config.toml
d_mlp = 640
vocab_size = 2611
norm_eps = 1e-05
tie_embeddings = true
warmup_steps = 200
steps = 8461
Each number is 128 + 32 x the weight over the matrix's rms, rounded and kept within 0 to 255. Layers, rows and columns count from 0. Numbers have three digits each.

# gate: layer 16 MLP gate, 640x160, rms 0.166, rows 172-182, columns 80-159
# up: layer 16 MLP up, 640x160, rms 0.16, rows 172-182, columns 80-159
# down: layer 16 MLP down (transposed), 640x160, rms 0.105, rows 172-182, columns 80-159
gate172:123132145144106077133127152122083155155192160115124149149138126058102086143136133113140094054142110148061132098110111129132113149117101099126121163131127064104145155080095165161131114088122175127148107108139128160169109109108075125096113173
up172:149068190093069150099192171147170086117124168196162134180100068123081147095135121097087121163116099108147129124149128131090146095136197143199101129110144130098163109138094122136155095116120127146112157134155137094077142122129111167135096088
down172:143135147197138104063130088160160149146121077100129090115107139105129199172100159092126119154177081089138126137162092142201153100149095082108109120091099146182084125166147112095127091129080168137119127169133118158081146066148134124062081114
gate173:169115087212168114148102121124224163149089166131124086198159180153154151124102092148149100101120109131097157141119135109099110146109149058110116123194160186151139153117118142136152147118151100101123124141059154088118129139155147182108166139
up173:162096136124079068097080121167089117145124131105095099097101127160085153127109131117092127063178133139098095123103186108113142137114155101096104102141173174131130103149126159112149122172185122134140163166087099188115093120122091165121188097
down173:124132119031128125106118129094125053128127149172065124062138115096117100118166134110104115146156175149092131161121095143174194103111127117132148096144130145129162151180094125136156108145099087122116169078089143144165146164131171120140159109
gate174:093153127146063098096150114081162164127088100184117159116111148181070085162127108131131152172210187160129126085153113113094118158108117157172166118133112143167181135093126116179110173124131155228111139114163184102156124117047118139134106070
up174:103123145127117163191135127131082108161143203118100192158116179160144098135130146104121122143144114173131130159163074152171150124126132170169189102155075115155148100154131171126134108182130158073101143105126131126114145188152119130084138109
down174:136083146193106136137181158127151089070099157118132133149128084137133088150097090146156104142145124137192094105138119172092131155130152147118107091137097098095114151081105133124134162116109089181133124115105162131064127113174117188193179069
gate175:134122116158170167119126184139117164113098088115169100094130125165137105135095094115116129154150095094127146157224126105144131096145156162150181143132170068133156106210150115110085158154135171134122124080096135085129103142145148105078153095
up175:132127061118119113126133141098065068154088131128109126101106175082166054143109151140114116135097109070066174111148122141098115063150139141149155120078131092098114141080123142167134157148158101157087070132135120091144130136152103145081163116
down175:120127108120144104137115172079091124038138079113100129081139164142161120146178178132110108132239149127147141114136089103182133109182137140166159134045166124095105112144163112136159159142155111087127123144118128096133132131060065145126122115
gate176:076127175178077107094041164108103152149150092130125141128162122092122146177137122146121163067171059158116130093096102155114143086105095140209121132148015094096182122182132133104099070135085100138099138067143134174114078154143074147233131139
up176:126148084127117143146141182140178133072181118081143123211143114089122155113154069125106105123119149106083071122070124056086111167104140090135129092226175087125069151082147106126123156140162176144149146154101071151161120145124090092111117069
down176:161153155090087101111114159111084101132150131136132128094098177184039165091174168132137057096127153136093097091135118142160090104149171086060172118096160157134165122149121106117165086120104133138102167090140147079167090134071176181107146125
gate177:107155161162163154110123154118176138179113129110055125167184145154155112128079159161148122140094133178093052153092076140172134144141138089106152131065137153123169136164180137172138119098123124137141138105091106151104193104133161081133137112
up177:162147127128158139148108105145131043169163170105137099081092103125079140088143118109195133158105164141124093138115122130117108107146114136105085121109157146097090146107129094094135139133154167124093088107117085141175168152171169136200140167
down177:128147076147181117106149142114127125106132084081114136112089116076121153114142149104146076095131134157117125132129092072125115164141094105118152101146153126106108139080137155097114138085148086083153161207090123121154150103135139160136180139
gate178:164080177149117109108101159126140117022154094132128104133175144046100155101131105104172069104063118088163148131141136197168030109139108151090133143149145086153103117100149174114086126079092124117157096116064205105130151143087140123095157118
up178:099127093095132118114147174192157134147133101144095066105092133197144161159150098096193151128106117100049102153167099125167144115104139160115163073134159069140191097150061159145150091100084089127135166138154120175112124067116142140122143117
down178:157066144142164154181123235114106127079184118129133161164160078135126142146171089055114135107127148119139140136154159121165075102098077238127135144136081113123161109120117131126099130134091116120116132129109111083178119166146124129113153113
gate179:154116098135053091061119063065105167141105087096108078100150121050074099116177123111063157093124110161144135166091108138099111146131147106119089131109066126103127158079129130132158082123142118118107192110111083151084090147089143196122140126
up179:121105111131146176176117144090088138145174171153110158133147162141098139133052157101205153162115126110150110100122121158141145110119131120144070175071088151115154190075100125156099172133062098149148094155110173109128143124252135115132133205
down179:066166152081133135152158141140092098155162137182088121092092149117148103107147097155121137055096174093147071156127200122115134120180130134071157114153157124172113171181100145097125084193067119132113147164142112165182101040093102123164127137
gate180:126080138195105147159127124086094191125111107149141229154115110137118088144167116144081090105148149101131228163134119126078206078129144159148145197202105141128141142072121147076132146087090133098136135125129135102090130128141079192141186150
up180:116150165166099075128163157108130190115123152170156065190157120140068102225094157188183124113144135166155150122124120106199122102133150133153138142190105095145153112143148179119144082138177159215128159108120155086094150110143151134175142161
down180:130184145134168136171147122154103083112101209106127124147128163152131139150115153141187119145110095113069101160084147123188111110166189123090155162131119122135143117076092138082127171150141131094087107136109133136140109122126136161111146156
gate181:105180156137101151122096090201100132055134147172199127165141129140117151154176193100092132098127066193160120105145074132108117107097157054167096199079131128136156093132121077127071108079125106151133140153190110096074188138160132076128154131
up181:153115129115168176166124093145139099109140141139159138086145031104135152132083099065144085121111131090140160105125125116112161088178137133123132116098157115159144126068110166179086196097146089117155141126086144102091126122108093122173163138
down181:180044123149143140077113119171143062144127096151182177157128103135122104123139156166126139071124131112160182102110093147142146132195188081120136146129123191158115123092149141114132112101132139124179179140118103083061193144105109098123152167
gate182:179151136106123167115127164188093123118087149093126094105146074073135160161147091165117164113105139144133109083158106153141028116105085130171136092104083139126096129127160109086124097074195177085102175085087110136112162144107173146166163115
up182:114104076134183159178074149175160100093113134145159168174098059144086087172114135141113152177133081100142101145126111174149118132172112117159156221110168208130092141127122112154156162169149148076173078120138159092133090104110158112142113130
down182:140082124134093100079124133155143127156128118214083145167141183111097211153141141147095156086194132102120086143190140110094128141093099176150153147104159149166135171075172111124099106113119131099097120119063116080139098102078139166165050204